{"num_hidden_layers": 12, "hidden_size": 128, "num_attention_heads": 2, "num_key_value_heads": 2, "head_dim": 64, "intermediate_size": 512, "vocab_size": 2048, "hidden_act": "relu", "norm": "rmsnorm", "norm_place": "pre", "norm_eps": 1e-06, "positions": "rope", "rope_theta": 249000.0, "rope_fraction": 0.75, "qk_norm": false, "attn_scale": 0.125, "bias": "none", "tie_word_embeddings": false, "parallel_block": false, "extras": ["some layers without positions", "weighted sums over earlier layers", "capped logits"], "init": "normal", "init_std_qkv": 0.0573, "init_std_o": 0.0, "init_std_up": 0.0573, "init_std_down": 0.0, "optimizer": "adamw", "learning_rate": 0.00192, "lr_mult_up": 1.41, "beta1": 0.9, "beta2": 0.99, "lr_head": 0.00738, "max_grad_norm": 1.0, "warmup_steps": 347, "schedule": "wsd", "decay_fraction": 0.905, "decay_shape": "exp", "final_lr_fraction": 0.0, "batch_tokens": 16384, "max_seq_len": 1024, "doc_mask": true, "train_tokens": 178900000, "max_steps": 10920, "dataset": "wikipedia_en"}
Each number is 128 + 24 x the weight over its row's rms, rounded and kept within 0 to 255. Layers, rows and columns count from 0. Numbers have three digits each. The size before them is the row's rms in percent of the matrix's.

# layer 3 attention key, 128x128, rms 0.0869, rows 65-119, columns 0-127
106:146118147148121154133123153080120158160149152124108135116170128113117119133140132184143159056147135114131141133131114108117149075125119096149117126121121116099111145166136156146096126144211130103137159132146116147140162113077138172173111166127135138178133113145156165126120156097111139137115161119165137135118130155156108115136126095135132116124147117114101125169094120124119176161141
088:126172148096128099161084098126146143083113113118112107111123123166112149137171128110098102152133114149122104123113101184103116184070146153158163123153133140159165087136149099139172159128141153130125137126102126104148110110142144123111136130162149083085092149097101148114144104163146134126155111121106104111142152108099149116111103144179121166110142159137133164115116122122116131116139
105:138141089131155136129082105106103148092134087131130115141091092169124159147122135136181102181138096141143189109152117144153126153176102120132126122173117134098139132088166123106165164136157111116141123144151116128134112164115100134153154128095124125120131141075141110143163112151129135100085081127102136119124137157112164121130145112135127106120118158120136123061102102119170128130123
093:124159117120131131136160136106138157165111173101140152100148123090119110155102154106073162062106151082139159145147101163136084120092119109151100119128120155160124119128119120188129095164093156130113130131116118080122138093121172166099139163137151125130138119122096112109081136116140113139147121138154126138128120136140118110135093112144129146114152100156123109152073170116115116153143
096:140163187151141120139150118126145131103115115178110141127122083102118137098145113104150122123113155129141071124146154149143116112094101148136167113147097127155121071126095110101104144133114133121140113129161128123146096183195112133113123126139107107119114134109108149163088116143114118105136102159114117128147161067090149124155092149160163123126107130163090157129163146101151143120121
092:140119122152101112123145143109135162156123170130141200101160101131093126138175101134112134109136116117112136162118133133134106150101095074110117162083144136114101100128157118170115133156118132108125091132136145135141115102146165171135109147135094174159148108094200125112147152126146116113139141126162125143160091147162134152112130127090168114097131125128092163145145168143147132132104
090:151143146114103125147137125134113140121134087122125103109049148120125104125149162104124092163164125160169141080105139136135167128135101158112140096141119125179139113092156152096160163143153131134149145133122113119139139127129102126122141118134158103100090136081107129117182124111100124126117133145098124095132080132085140107152164147112105128126136163144101126122154117123100122048151
102:132132158138100091144114102163104140071125125162109114122140116127093110136161149092121111169124112128160126111113092188159144168121116119131123107159130157132157094130148113131148145118130136143139112131120148128142127139167166138127140137139123128078095118124146079106187112166145141095139132141122144116133094137117109115118127170109147167108120149151080171072175123135099110082152
099:129116135136134158141151190167119100200089166110151129106133151128146142103105129128127139086111137113110127126126145125103109135080121085108124135090086131121092148115144136128081098150147111111127098151127150144118126104076111132097093115117092132185142099152153089111140152085125115113156151110138139169107106152147099143113125133116133130154160115140155106165089122150147143140153
100:138143122145139164144119104074147131146155086096119099108136142103117176095135138153104131113097123133149143131136095126130105119148165121157133127117137146104131149121134125152156108139172144094142138123139113085111115155120091107122156181098153106127127139087134181154104133119114153131090117111160126088135180105119113126140076080176126155104159170125125163143105107121162117168118
094:108134133142117156118160152109118148145136173111125127142110093138103163161127114120172081132131143153156144131141145127118159139133125114072139136147151116173100115129087065115100181135110105112164118159120134114172104165109130165167141162131134115114124134106135137110144085113145155087070112142106099104169183138114115108163151118143157109109130140115120127144168101116131134109129
097:150118113154159125145163134130135133141131145094143115131108162108142151109112127130149160083086153096138105130150122136146100111139138096154116116122134161138133135112083112141097098189108151102096108135155126102115095167135107130111152145080137120155100122134091145144088114090147119132120110110129150154129166088068111138178135101124140106127137145100151151101103114088180103080104
098:149156107113111122115155088131160129132138084120123088090120192096140114099092139152117160174142138144151116128156096134087107137134119120168081129133099131093091161071144133136119081124158121121128144147093111125103149151136109115110144136105136158150139112117170126150169123137125113128097154136142112122109167110155121120100106124172120135113114139107183103121074144131157155154112
094:137156140111133108117112122140160144135129135133120118096147112133114119127156126141102158155097107138125114125113106126131107198072086159152133099126112142128119135147139076148134148126149128147091094127107173117132138115174160134110118089172108152132163159077182138159157129156129163123152108134184117154114101154133116164077111153158129160123144145136124111156141168127119149166109
099:124140119112094149066133140144110133125119101131155112124118134150154117117114130116210116175127121146173145092134152085161138156150136129106161129151119118129094140080130138074105155164125104157114124113124122137145101111115074105147110108102094127120100148151118069150137139145115146117063097122085127127126090121110113165131160130124121103120098124136116145095155101128136136104139
091:147117100130134141150157131145140142122116157161141142092171109104103087112122123095092157076131161079126084166105112128110145124118117110087114145088116116110146131157106144166123122136079131127102096091125142131127176124158159151158150116139129168134169133119141125115079151137115120162153133136134160113126128105150128143136076124169149130119115087132104088162123158134092099170117
109:124138133145142136133155078132119104114113134111139118101131143127149087100083136157110153112120187102130092146104125122112073130112133155144128144103099126144134154072139111126151075109116150157110116114099148157112129135154098073109110121153115127132122123129126107132180115188132138157187128105143136139113123134155104153097077137147090193132131109119123122129090122143105117163112
111:138149138141105107121108083118164157085136102161119139110154071121101122152128105111070103188131132083135128143146117135120125155157140144117124120128149142121106113121106132126123132109112140112119126125130135109128145119155164094118103110181171164107119148093144114160087113165125144140161126124138111102147162125133137114139093161178174142147117114171087117129187144143137120160081
093:104126156106152155111154141163116123119101117124097091148092145138133181075111148151150124138155112169110136098126136100115163140142151150127132116142119128131139130113149179084166113080142115132158133115095104150150113144159068111105116107106134091102126139180086135106142139099126088096101114136091128123120115098121127143158192116093092115148145132111126150105107104114103148131134
093:134118150116151126097140128076169143079130117145144147124150114110110163108116106136117132097124135105098120148107112118100154133146153133114143145134086142096082109125139134151129108078170132136141121120136150154106105128137118124144135153159147139125167143137170170141078144118122112149136140118176140097114134120174143115183085132135144109125110131116144108188149123103098149217106
100:164092086114098104104128118171102120097134064100131135147116160143125116142112118130173121175165160133152120119143126116146153139143126138142138161148119119105139190117167125123120127112085110146139126136122116172097123124111126085117123094074162096133118145157088111148177130149116138127100126125084159136118124150132123155127145116146064116113114122136166119139179163155133109146133
096:145171109165146117159132084095134147120114074160103136102109140131098123134111160136106127154140133097135125138137120148145099142142107110166086115140159156133114109116178126099131105150102108110108180161149120074110126132147159136105120112097120145127112115090149143110131109143105160121098117134109118128140125140153134075125100137140183159129098182152116154103101158104191124105121
098:144110081127132163138157145112160140127126145132155096105153135114107096155117129154085160098099134096143087140110119148121106115083161133140089135119100116101147159097172120130123065123125150130119088109125112118115168150125122125110133173107114124166144127096115099154116142148142117113144153135152132110128105141171122113105078160161151167137138135117138100149066181153134122166119
103:147115116096121142131162116155104096139160113113140082122110198141153163115123141144150138137151119135096126110147128072137110114123081123136144157147127162156138114092129147115119109143159118134147141114146135136121091161110095135110124125094186102128097094153106128136130119114109137107112057117108129109111154127091114117111128109128105114163156165060153127108107085106137122081150
096:139153126144143147079123141089199135140108205143145112128131104122124119160170106149152172088122103167133161138108160134160115122099134108123137106114129113163098123138131110139078097074142149110103107119115139133136108137097105115107167148130101142154124131093167130116086148120129117122106128131151109114138078129119102120101086123119190112136134118134107139170127160128139149130119
096:134109118126155134122124144107103128166137176079137153108107148153140146086096139135160144076088126090144150096142106122095140077195120083111128127131138117119129122161140176171150142131139117110139141158120104151120131128104110152147124163114137136140155098162105138098132131068146131132102146130116150134103132131143102090160186090126102093105151154109143121116094104126112143116144
098:116156139127147125132117124125144123114103103147115128112140116094113111119128113089076132148120106090153082146063115134109128179066180162123131144109147122158129083119095101117130099083100154142126139119107135125165155128126152100121107123166115127123118140137115138153118116150129117108187158123149121098141125147134107145110084191137152166138107129130106072168128132143106132162116
094:130143135148125125105147110178141129090145114141130056160135152140144126162132100148180107151123151150148135106139130108100129094122086172131130101128099120100113135119155164083150135115113098168142101119123119144097104139117070128093138111100113107106125105169138101119137090140115145089089154135084108122111111121100123143114135134121098127147084136147119133075163103078134149106128
102:129158121142167121144113154084176119128067133125121126139142114151137147119137116122140134150090131121106082148099150165130117173092165148152115101130143108169138103093084125094132121131118148144119106113121142124126098165156110046118129129148085092132093172106103126155110101152115090092155110142126107126165142093090130145115137160153143124146097145100134122157135113126129117121158
101:145178156107140136132080097089142145090113114108149168131131100165114117148156139159124146144101082110154132130136119195137106183117126162178133108092124126136152120152117110147113154092134161157121139133089155132121119091104138122144153144148106130159119132123139140123149151159107131106140113138159088165148093137113127142099125101183148120129105116111113102121090139148118133179088
113:129134159124111125105138131098171142110129140157133144096140066117088111154143093112082139105128148111117089154085144138120122144097161139118152120107141088114103118156117133143115122124134145144123130107113139132139124119146138124145102108191124136119148137111153113142070165147116116118169153139176132121143159069183146121137083156149167145118132133139097091163157132129087147164094
108:142130157129140142094123134098166144124111155111150124129159114101099108172161120143109108149141152101146116171122157139116107150098133137124149121098103120133090121132101131133128112076148159146142112124114137173145144105114153112123096112172123123160168128113156083130139151163120118111137173118140122127126122135172152116106109188149165120132126114135104077185124167145120151199090
091:116135099103109144117116106142122155112173134087123109099113135147169109160108167158180144129107102148135166107154067109109153115166118136158100103134100134115109145132170152139127125094159114086127175154111124126093142125156123145132143170126142120142127106107141140102150132120132109137108135118134112092125141147128144087115157087135126118096124121087184121140106116123161189179106
093:103094109094117121133096097131123087139148112095131094135104136125127160095067161159136116152159136125085166110171108122100113127148114125120129183148116106116109160111151150132140148124160129143168160203126132150075135098122114133124106128118193134121161135152120119155171135110142120155151116127132103115143154154113151155145143123144092112110134100123164129114100108134134135160092
111:143100123120107122081122084137118137131176117155136148114164121141159136152132159112148156126119128102138176124144136104130134117176078111130119115145060149178115127145166140147130160128150137112116162172135139141131159107145188160118105130190166155083130158099147132097140146145118156140130156147161160109133165143139148091130117101121165100114098119107130115130131100140120144130113
090:135175139126102115101124101101124139083100108164142138132149123114131153119142136125098103184108095122107095125137097192119108190148154115092120085129095120174121111118133102117163159121118108163115135110143141100121160108142166083106131120155106139141111144080165096115122117164168126093170129153133113128153134137136141116139100133110157158127080138163114100120112132139155124108115
103:151137127161128108162100092124163134097126127144142188148146092113123135164163127131125130118073159097141129173098133189137106167127110117151126128115105144140127100131131109122111136138125138108108108130110146110111096101133172167112176139119103154127125098090120082137116116147139131120119137126116142157148112119112127085117101139185162140147090120157095160116086157100159078106121
090:114101103122104128159179129151130134130109132118097080149111175123131098138137127105156091158110116137161145116111132135147122124122151140129129096129132155161165093110137118107170115159115135135163111091098132120150094128137101130110146127098145099101106141171099143084177149139101110094090126115073113136073099138071130139121141118120123149157136162115159127111127092099119103108178
100:148098083110128116176147102143116117152129189103144122141105172144152115066128157156139117118149093120120119124122092134115110130126161093183098103126169106145130176148173118154117116174146142110144124137118136139105126123101130132109166154095162150161109131146121164165128150094122113156097139072123112135119129136123112124117122082145129123134121121081154123123084111142112102096143
092:120091113126138135143122193107077106168141127086106099139082167149123168099118104143146115103136122120144128119126109098124146085127120125079154168151167094118128141135132113140066144128150105122127126145125108148127124141075076127147141145077141117171129084152128175134123151116114130093096121128159113115123156166114128127140150109106119099127139121118175158111123093143143124145152
090:136158121138133132129145120089167127131129124166122084098145128108137164105102104151096113115141155114113086162125094082136122105088138124139118131121124138105093121142122112108116107148138131129111120115184133101133141161121166156151112148145136122161164118083170129166082103153135133137139125125134129119156191089129148104119068157166151140126150180135109138160084144100151121167115
092:114148135140125089159109044142136107126152112129115079139141137149129135100125127108113092162099109135147103119153126149148075143146114161135129126107108136139107129113137105155177157088147154146105126119127151135135109119140100091112091101180160098091105119092091122108154123142156144129126118136146124160109159152088169138113124109149092106127138133144136168123128058102130131096118
109:148128151171121111157130156178130125132116108138144097117146175105144103115101130135140146113104146097145085132148126170140107134086106115195105128114095172123104135079156105114116072153100122127109098136097143114124136151171115120079128159120097148140096101115115142127130108155087109120148131108117123147101116118101124102145125154125134185166111149123134119130071150116117120096155
113:158128142148121131177137162150118111104064131146138155128158120122118141145136095097110129146119160092115098162117113193125130153129153145156124119107131113128144103111126089084085078135093153158115078121134129139103121147164144091092160122089081102144133149145102104135103123147139125126161133125101149145148096122126128153118127181133115156141112113166112106114125169138168097135115
101:116138113119113076140099096146104101091117104117122112149119130169156115121149142135175121170113116162169151126137121128144127141126099176151142085116097101111153184120170121101144139139121115141149106127109119115087088112137108089123118101087115136145090148159090080130177109132117126116130102115081122151117081164096123145142156107114093127151120141110123152094120103129134126144167
098:128174118125109088180156104109128126126123134120136115120082139133132102120125147167147129171148126134113114145153143135154085166084101147183103093126116135145118153058136100089141106147084112116129118137137128119100127144151098106074127105096108129144089117114153141174139123135147119156130092107121132146142168103085129101107107139132139154129123140114126147098080160115170154119098
094:107143119108133106142105121150172159136120167097134124148142105108121148127124112124112100127145098082114121136121079111069132133121157082155120147110170081090126160145120130149119098111170101103105152112119132152096151112122113111135177170121124156143186120138128142142089131112129129169165160087146109123135101144165131145131105132156120121112129097142190122147146171133116129171118
094:157128136112127116146124106120139133092109085189154154104141087121139175127135147088102126133134148093127136130120140103121142102181128139104134131135095134105163094137068111137150133158103135136111138111160126102113126081145166135142169143142131113140189121135103152156068088113125122101151109132086148105157115118142149110119127121124111115115101087171112111106146158113169088131112
115:118105164118134128105128135099125128142183149129131176119162120156151133130170136164110147110110094137139154112121112122128124119118102112136136131113136134124136130168200123154123155141159118103149145164107159147151108103079152135168122110161132168137151105130144138115164142098136139120131120142182128181136111176156125139120137097109104093147166145114111150173086078148086158128142
097:135088113126165116139102177141084110116143166137121145180148113170133137153112117104146108100127119116168154115132147109099161090176146119093128152133139119119160096200099109147106149130107105134146143144142117126161134151091142162144164149122167139110127122147105118120112144091114134126079141150134141107123108132137154109127166101072138111146150079108128138104146076120145132114154
098:150090126103151165122118105108110139125162122129121155111149117131131119144141158145153125088123129151124147085129159122136128116151069108112120120142103162144167146161192167129179171136144124080133139133101138120164103106088133136129118146139159139105100116121155143077170117080116128114102093156132128133147097136111146122126149106130161102151162111109093172152129101123081158106129
091:118129158114134107119164151155099136114118096178122113126100116126079162088098110110140117162164106179085142105133103103149135126149123092111119142148107155117119131122105109087137172162135091123091122144182139108152105140131085123153129091116131118129103137119151166150133134115141152099139108118124115124121140093110140157131135182088151118119090130140126129080171109123093116071118
085:134107144106130161130129124129112118159098135080145109134080161127167099096151151153136153140121135138113113076127163137151089117145100168164138128114135116142146133130149156119178140115119112153121114139091111135159153117128127079111131108103118109082062113150111109095164127145162077105146113132116146176107095137150118139114126128155099149096149157122107112092117103134099150102175
108:130092146121132134140144133141091142111165149115121154133123115159128096082110115174119160138111125129128129130118115160173099125106108126144094110108143127118197146136170111131130152167165138127113100134146133127112151091142128120149112077099104160125071123111151116105170152136138154128113118128146128176132062168111163139113123088108110146144127134146070140113109109120098089091146
105:123096123165139100159130157157123137176136199125127143152137140154147116121135136137104157056076155101157119143114119139158109116107113094162121127095139161120127119155158128184110130145109138105120086158123132137129125127145146176134101131151141168147153105138101115121099123100147137165159139126176101159111102164107132152146123104079106107144144108122164123167110130135129113139141
# layer 3 attention query, 128x128, rms 0.0856, rows 66-119, columns 0-127
093:119097150126144113125097130171124120146163125137109138145106088158130133128137123115151125124105156178098145111098116150089179122117146104152146143147135180138113135120158130104103120131143142185134113099146158091168118131105117141120128107138127128098068148113135146155146131135106100107112117141108150150107152117108129121163100156097131159179119165110130113118120092089137072103201
099:120116065158160121159090127133130145108128164145108116132137141191116122144129151110161113140089113133114152109135092120179152089127153144154095159135115137147149162129173138179130089116155180102148176131138124130086123102125152150154134176124102135140139131121129107114139093147176120129121106115118107107107123147122119079109097089122108119106149108140167136121123123095122104132164
093:121125138155130137113125128122128153157151117169161156107150148097107119117079138174078143112123098149100138108099129189111142133111128110114128098112139178098123144159102105123105111133114124130127125147122099101133112148128110163076177170139132110157145139100143173145133142120149140116127148117139144176153131090117144150145118177132110106200132148145084136153109081114150135149142
097:130054125126138113137147115176148066128129146091113122148058159069128179143086113123154136121144142137133119151136130096093146113121109104135122147146130165142107144135097126129104127124112122164159114088160134187114134130154124128113123123104119146152092100143136142147140145114136105129142103126086189092129179143133112160132122149103109119120127128087118122128122141120150087133149
093:140124124157125139099136144081167122161111119128115128097134134144111078107130133146172094167113156134087121128159153107091125129115108120181131115101108149081098108144117129137148114133132116094134130153121121102144137126133084171131174142148135090119159118086170151130095155111137112108149149148154136127132151133150130138147127135119142158058107155138101136138118094116119166114049
087:127125119177127093169120100159118114085163116128107142103107139106140164115105163105155130094144129146128145124117124135122109108081138113122102136137117128169131166141163132162134125160145134144141123143130173125137148091144143142112094125141168154116079171094142145123123086139080144100111092131125141131113151177140104093133123128113108131171133106095155103137158158152121109078193
100:138068128181154100132123135150116124122171134138092144103093134133137161102134158125147132142134168186093139107141122124122117093118135119165128158136095159121133141142101128128142113160103131199138140132164155090133128098108099147115119106149132146104081146119180127121122148149126125099174097123093153118157103158141112120129077145132139195156128130085131119130121134121131101110131
106:139122123099097141112157135085167134145102133166119122114175138120094075153121123104105142136141075077126111135158090106172131157125108141120144104125086135120125120117140151085155165122118102085083105124088122147114113161116151140139151150120146108156159126158109154111106123124156124130116137121139117123156124113150178155133148110106148160166104114175142138152116156171121164115084
102:104132133148159139148061120171137144151131112123146148122104136167159166122091147143149108068127099151094147121097112168092134152147126118104111120196156164134118107126171141110132136143162144150141147119155097102112122158110123160114138129087123121137141151106117127145139069138166165131095100174136122139151104087102126114121153127144126110141153161126138145099131107090135118125157
091:136106138109120110146128152125177098145148120116124101148069138161110127138158149125151115111142122154129154111105100107079133114120163105129131196150139109121085161104101134123118134126171142105178137169128136144112156133119110195099125138121124108114141136105159187149112078122105119157135149113145145122114158164125133111101143122120136130086126075095121135151087100134155152108104
105:156138087145142110108126126126162135129110136136139085118146192079129145160082119129125181098129089135133138162132102122147106123165127133094083156109140171143132148131137109091100170110112147133112133137151113143087144141129125111142167165101102121188135116144127149116150116131176149150109103149134148122181167082141111157115140167114099126138135126133154105116130114146133132178119
097:112121117146170151157105111151092162144104137126153111134147111125154146133122130115120122136098102080167140148116121137141105134119131101088123099162158135141143091120157143107143113111109105107079130149110116102131110135122156165082139133087111126128176182107097124169113085130148124134126159137096053161109117129103111113103133122130139090119152135185121166125142150088121129164159
095:117093148130104134118127155132167079170122140138106163101101096115147137096148117143153097150097157148129120152163135146099121116095143115163164076152146157100129097137119127124142101143159129157141141137136132107130105135109121147147112132131100134092106121120158166151145140093109136121146134125128079128122148141112099152148087151105130220145114159131083152093101111104127084100144
092:154169105103161089135153167134125121074086098144114116112177148115114133133130142125143126140136105079178152152147119111162107147107105142136130131122110109146115152121109120146124162109122165105141116123101148147080159127179141118137122103124134121139100091166092119151113124142092113123108090105127151074127128190142088093119148101081082123091136124129126110125132145140110118104156
091:145145171146129127119161122123164112189130131137170182113120120110123121094128112177111149136102172149097137144128155148136148136120121146113141091088126131108122107131100128111114126115107127114098143109145112117152088148106099094092145069131153118129126128110150102126119151098107066132169157149113129174135166092127142171158119121165153109119129132110091157125100144101141158118082
108:141155163115162154128176124137118139118083142122129114096149109133150131110112117111099102159100135126155084111138142134160136155107128119100139047137125137129132140129161135088137129106115156147088101085110117104137089150125123088092130126104142108148108153160087101158120138143120101126162104111113116144105103098070154171145126119116097159164144161153146116114146099132098096113162
108:088089169109157126130123164141085133128131132135143149133071120121175130089124120154116097154138182127134132139100146162076147139125112116132159120152153135120156110138114128151112113123120139149126150124176119110153104082144104142128141075117138145110130145120124118158133112113085095124153151160109124123093128121132133142144067170135123096124104149109096150101098123052161152108138
092:095138140149094106156144120169097124113147137092107117114153117145129125169119123095112142102119098116171123124120123127126094130102155122133140184166094114160110131141133098138124153102149119148156102076109131129107130131152167097111084108149147118138113125138083111089131121152148107106140144116097149080135103173147141099111122075128124114173140076123151125181156124154101099155157
088:102132173110118155108117124149143086133139114080142127124081111172126116129142119113122148099113168116127122133135176096095165116103114139109174131171152125101096121133149149143128128119140127164104161088152071118149115116088161108111144106145137113124158145108130096150114137147153111134126139160142052110137131144117130148146118082120156081100128149138076154130107122121150136151087
094:100159135077183122151134106127089142122087137161155127130161091154147159123170131103132140163152138110176110091141141137184122146126155133123139099103115111105167138117137151120114134079098165139128125114096149132131141156127135112127099095093127152103106123106136099151119159180105124110144125122120124144106090143122176118103128080116118089118124104139176120148152136176095129138134
097:142100116161170153164085144155091158122149109151126113134131153064137168123079141115147122152125109130117126140093137146125126109152103138123090129164140158134150142147146098153108112132115132100098157133139128117125156103125137184126166168081085173152083141125128120157118111127180134135130113107124141126123119123138104142138076159142120082156110134128105135096118122088112080141158
090:122125114096139144106118114134129118148100109127159141122144113114121176130069135140154113146143134104126111153119116160133139132145114133153167066111136120121096108120148111084155106142098111126069123125113081121128098166105124101060151099098118131143126134160139085131100128108164077118147120113109134152112108072086152158167099123127147134147099119140127157088122135106129154172133
092:157164103138119106188118142146142113091143137166114093120144174106129145143106134136100146106133065120109121108119118126145087093115147118072109150152174118163162156139162144122093164108132123143148124117147156151079117162163150106129131159107124122157147141155116158113115097110144163134103103140173133137175129118137117124092127146136123131111166124128156099120159120148095150142171
091:120127091098129146102141160094172098143103118139110146131103151144113138157139109135158154128155123073124138145112094106131128113146093138159130124125114105114062131119130141126133133153128101071139099163114102146159153151123133142131140181104125124146151078143143097152098135155127113132104115079130162089070113138135168122133136134097152128081104135102100144120103134111175147138086
103:135159100166121141096104125103119163116158117123115128113180123153115105151130154137098171125123063152141160134147128128146141137140137109098110124101103135129129139129137094119134129161117135081118149142099093135116112107123128127142148166133139135164135154083146149103155103102195155138119140156160131141188086140122140124108181070132126093130158099144156145138151122183139141146117
104:121114184106129178164168145146130093119137089106130117117081108112143139117140134154117139182148169130149106153112163150085151140111141125135147128139103133138120119122115116118112148136132110173150140097134133123158092129106115142097138087161147110091087098142124125156111128119083065110141162117094146138103130113116121208133097155128105150157114138139104094124118107103129096129122
085:126110123106147109167149119136108108071109133114111104140159137095150143143131116079106101101133142071139113129118105125137122110117097163116108114125086097158140126118142164130127145097128134129105132119124108159117158120157161104139103108114102137179113106128124090130114122146116109119155107117103120059139054172111131076108119125089135103126104097102148152126132177115109112106169
100:139119154116156142120146120096146100115129138123129123136103135122100167141110092089142106161141159107135125166117106096128134144113172128142158157137098109157106147093136129094111145107099166146123075080151131172111125157100104130125131138135136128105102135172082111143138118143142077099151100107086169088095127104126129174127157146088157161169130146146130109120140097099143083133130
105:147110145141145143084132154084157113096100127147128150114106119187124136124140102094149118137063160132159168112095147140142164113122166138150161132092105156109136098098112126140167136170134140140176119138104103113147110115115114165123116185138144137081144132113122130148141133118111114076123112092100130117066128110116152142140156143102114156094130144147137131081123100140144128126157
110:139145177095111158101129141105134075135125114099134136153089130128116138117124090141144124133129190143113150166121158124109142150128067132144173110130116122101123088105082134102149137114122121133119113110140110135162104131131104125101119083152154120099100131100157132169104128102080081118177148155106113125086167125104122158154130114118168129125111134118072124153099111106136117114091
102:125136157116131152104184122127156089139110105088130175122123095160105134134128082131123095166124166093148123133146118118096145131101128139174176102131100126081135078115114155126151123101136105122131080122104099134164117146117115120078112118135158102095149112124142111154104117126097073130141151112103128121077128128110134136140163106123139105111102124111105153115115123121144180127070
102:119159093162124148110092134163098144122124103130138110132120101171145132169114198116089145135128097124130185114138124109115132130122099095109112080145155111159139119106158147160119119113133124100111153171101124090134091103106162146142151154088085131127168127079150139112142111112145165138113153151140071142109119132154119091106113118124149089141150144136104130114130137121099138112174
095:138181089148121121099104110114115184124117145146128116160127106172150097128145144118088135146144125165155112106118113132120120140110133095062110114150177140123162144123162125152129109094145142122095142141117150110125093111139159101158109148135137129130172154092101165104124095124150132137098159116126091160153120117125133106086128107118127114153151155196168149150144107153122159160151
102:122147113149114139106134118130107179129147130123115119112133132138138110112134150164117155126122121135112172109164169131113113104104084130099092078141168134121152133186117138166115128137128135105126151184142121135154097105118141155142145121095132186117172098100159156133158129094116133148129137147131078144127130143147075095121112131154145054135184150123101155097104127130115153124131
085:088100187143126110136143143152127108123135137109124115139111106154126132086100140107129116161089184153151119160163127127111144132121113109153121175139107143105121128155110131155119124100104142161123111141152114139132127094143066169104128080149127143122105131126119135208144107135104131095144113123074145155106141121129148165128084143095113138171111168141115128125154133080127089108140
102:139109126134168133105149161090160137121134128154127154138117158082109149116097113149157107129125141136106117121148134104126163137138105152124140151099128151110117114097108136127112082101096168135107122138118099104123144093090113155130162154122088161130096116171140106162113157131154131123152097119063171121144107062111112124147120177116120153119134141130072116088092130094166143153133
087:100150132157120104163154118143103125108155150136105166089135130111116184143120135132147132110135117119140145121086112127147098086077154092130103143145100144144135149133160133107103135146139142178148111108123129116113146132079133121099099128154122147119087185164120119125128156156118140120141112143105157105139065127098113126113121160120128181156132109084162106135131126166119076169168
100:127177072126102130127108090110134166139103152179148105112189117145145173173129127122128148102130089122141134119127124122156145163153141126122078142121128120126151090112135093074105155150114109125081144138134139108110114142099143138136109196104121137141140154138121116094127090112141152126085113118141112152144120084107142116114174123122110130114137124163178119107123143144093156143156
089:128141080136129137139112078131142123131152144120129126133122109166147097138154125091137133092143080118136112097113109125107117148102185124115124151097155104163112159141177137111133162166178141117145155140113142120092133147122144123192112148111152088125152159136159179088125105125145130167098102108172109118142148104142135120109168101134151112095112103136146154136147133162114166099104
094:159093133142129133166126157174186111158125108095154125152092124083092154121095148131144112118093143148099104156099109141096116124166094143113121125174145137128127132118100125115097148110166112122116143100165119133123115153160103156126140098113099115133132088125135147158108119112164100156124126129141109161170163109124089174137091152140122128117124150116071120108101111079138152121093
085:149098138116160136095100128133105121101140109151102150121092123137133120120136123127113139122115142170165140106141106110152127126116135110071117101143137147138175143151147148113125092135127170203143105145155140095153128108117130134167083115115114092122131169123113170142153119107130139144134093138122140126118157143131117143140106169113111171168140141163154145122146079168112083083194
106:125129122115170125118153108156116113119123130115116124108158140049126176161075165120123104126128118110136109141145131160152150139129139128113104102108124134146148131126154137071134096110100124132073085126124132137124128129116126109100162144093105124180089152172122103107105148117163119117142091146079135132126136093141114168120109153117120158177099139118128106081163158106114092154144
112:140088160102160128112165134121128115124100136143153121126120119088113149133116104111140106157139171097134098125138129112156154146148129168178145131100110170142085101119129130118134101107068134155104104070130132152144131136114129110121161107115108102127094119176102076125102152125155110138160119125062165117115108081097122144114104142106151130172085122134153136116145153106145133157138
103:115110121120149113120129114114090151080122105159119146110171134135110163126110112086165107149131113117143119103121140109183128116095169116129123098125081136140176145127167129147129144137129156150122131105060146111096110127124122133154095175125134134112116125152109123108151126141137124085106095141099139105143083142097123114122111106105098158137139126137171095118133119142089087103212
098:130124144121160118155123113144152129130107136145133083128134124080145177137056103102157141124127132099141093122148104121155121127127109160112095113150113171164162134122156129103107122113110141115116077116090155134097119123169149149095112151105062139176119104142093138138120110140169139101106118118091129123102154102141145126129148147080106139124125131136162078129137148108138098142180
096:104148117124110154116114131125131150153141107132186136120152108143123124116139124132101101148138139139155122145115113129111202179155139111152178126130135144111116126100131129132120130109105119120112160127107116087176098127109094112149113102166129117102135148106146097130122127107148116172131140166126045150134108098130212117112136119120163115124102111177123140147146116073116159137111
090:120093127145143119134122140171094129117170141130146153154115145127104124119100100152124136101150118166119114166131151153139122121120137115131138168088140157136118159133097140188089122096119151162166187090131118124120104114146114141141169094116139160138126122107107098158148162125118091123141100157091148160142140109101126124164089147159085092173134126100076098097116113106109147150124
102:097129134148092131136119124064178141141117139156081124103153130172117132130155117134099129135101119148098136109146142107151138130134129133139126102113136075117132113129117142138161150176165110109136153168110093111126116109089140143179122186143143134085159138124163181110155118101134148123105122135200114137124145133124114110130140123156140148099150119142119129089096088162100164114100
099:126115110129094120145100111103129121129155142075119163164121138141132119129170140118128128111157105126104155090105137137135117136146157127135096164083081110088154136138130123142113132148153157107165194144117124131105101127079169102162118153144162145138118123097156130081146147120089158155121139129157128116132101105137095116130151108186168105106150110128142142146114122168148180141091
095:145128097146087122148129178095188137122126123119103142106158170163132102119128134131138127116113103162101160096132123134112131100112128111140123100156127075148138134132121124158170140184162126117165153158153140117108130092130146146139092185117154175155151120100122134096151126132130150127096109150158156129113147165155086101138143114144118124159188118096139139132125105180113120121126
087:144108095138097093180106122135136096116145136139103064118107134074109111121143122143129127134101114135119103176123132129117100098125118140116121183155135091128147176134099114149127119141138145139142137137163149135058125097171100127170130107140115133163101148129121137108135122152146126165143120126156108142159157161161067138123099149108110149124117122101130103140139188106117092107099
087:160157138121123123133162122134103106111097150146091104077186144125155124141118125134130140139106098115160132141133138120151114128121145095118117107116121129146155113133153081095146123115108092127161061136081153116117160106132171096105111100110135131127119126109111129132170118182117127086115123150121184102096085107121157127140154096130115117172167094133149102127154097151136104141178
101:153120100166095108119139116073149166112102132155109143122164133134116146104113123134148117144072123132090088127158162090168103125145126125156089113116104125138155102129114126138173120190155129140145138171127124125113130137113150124179127171142143124132097192154132142109157117130150168123156108103154162139145128115140089112144122158159135168099127147126160145103109146172132105117137
104:138130106116100153091128119104155136158105155143124143131167129102129120112149121151088142108097095152125132111135115133147125146145143140107115116103140181103145107133128138108119085129146094110073138156109125127147117153090135115165170170116129118164132132136146150088149167103158181107147140151177124142151146093120127126130119155145115182127107140164148128089107097176102195143108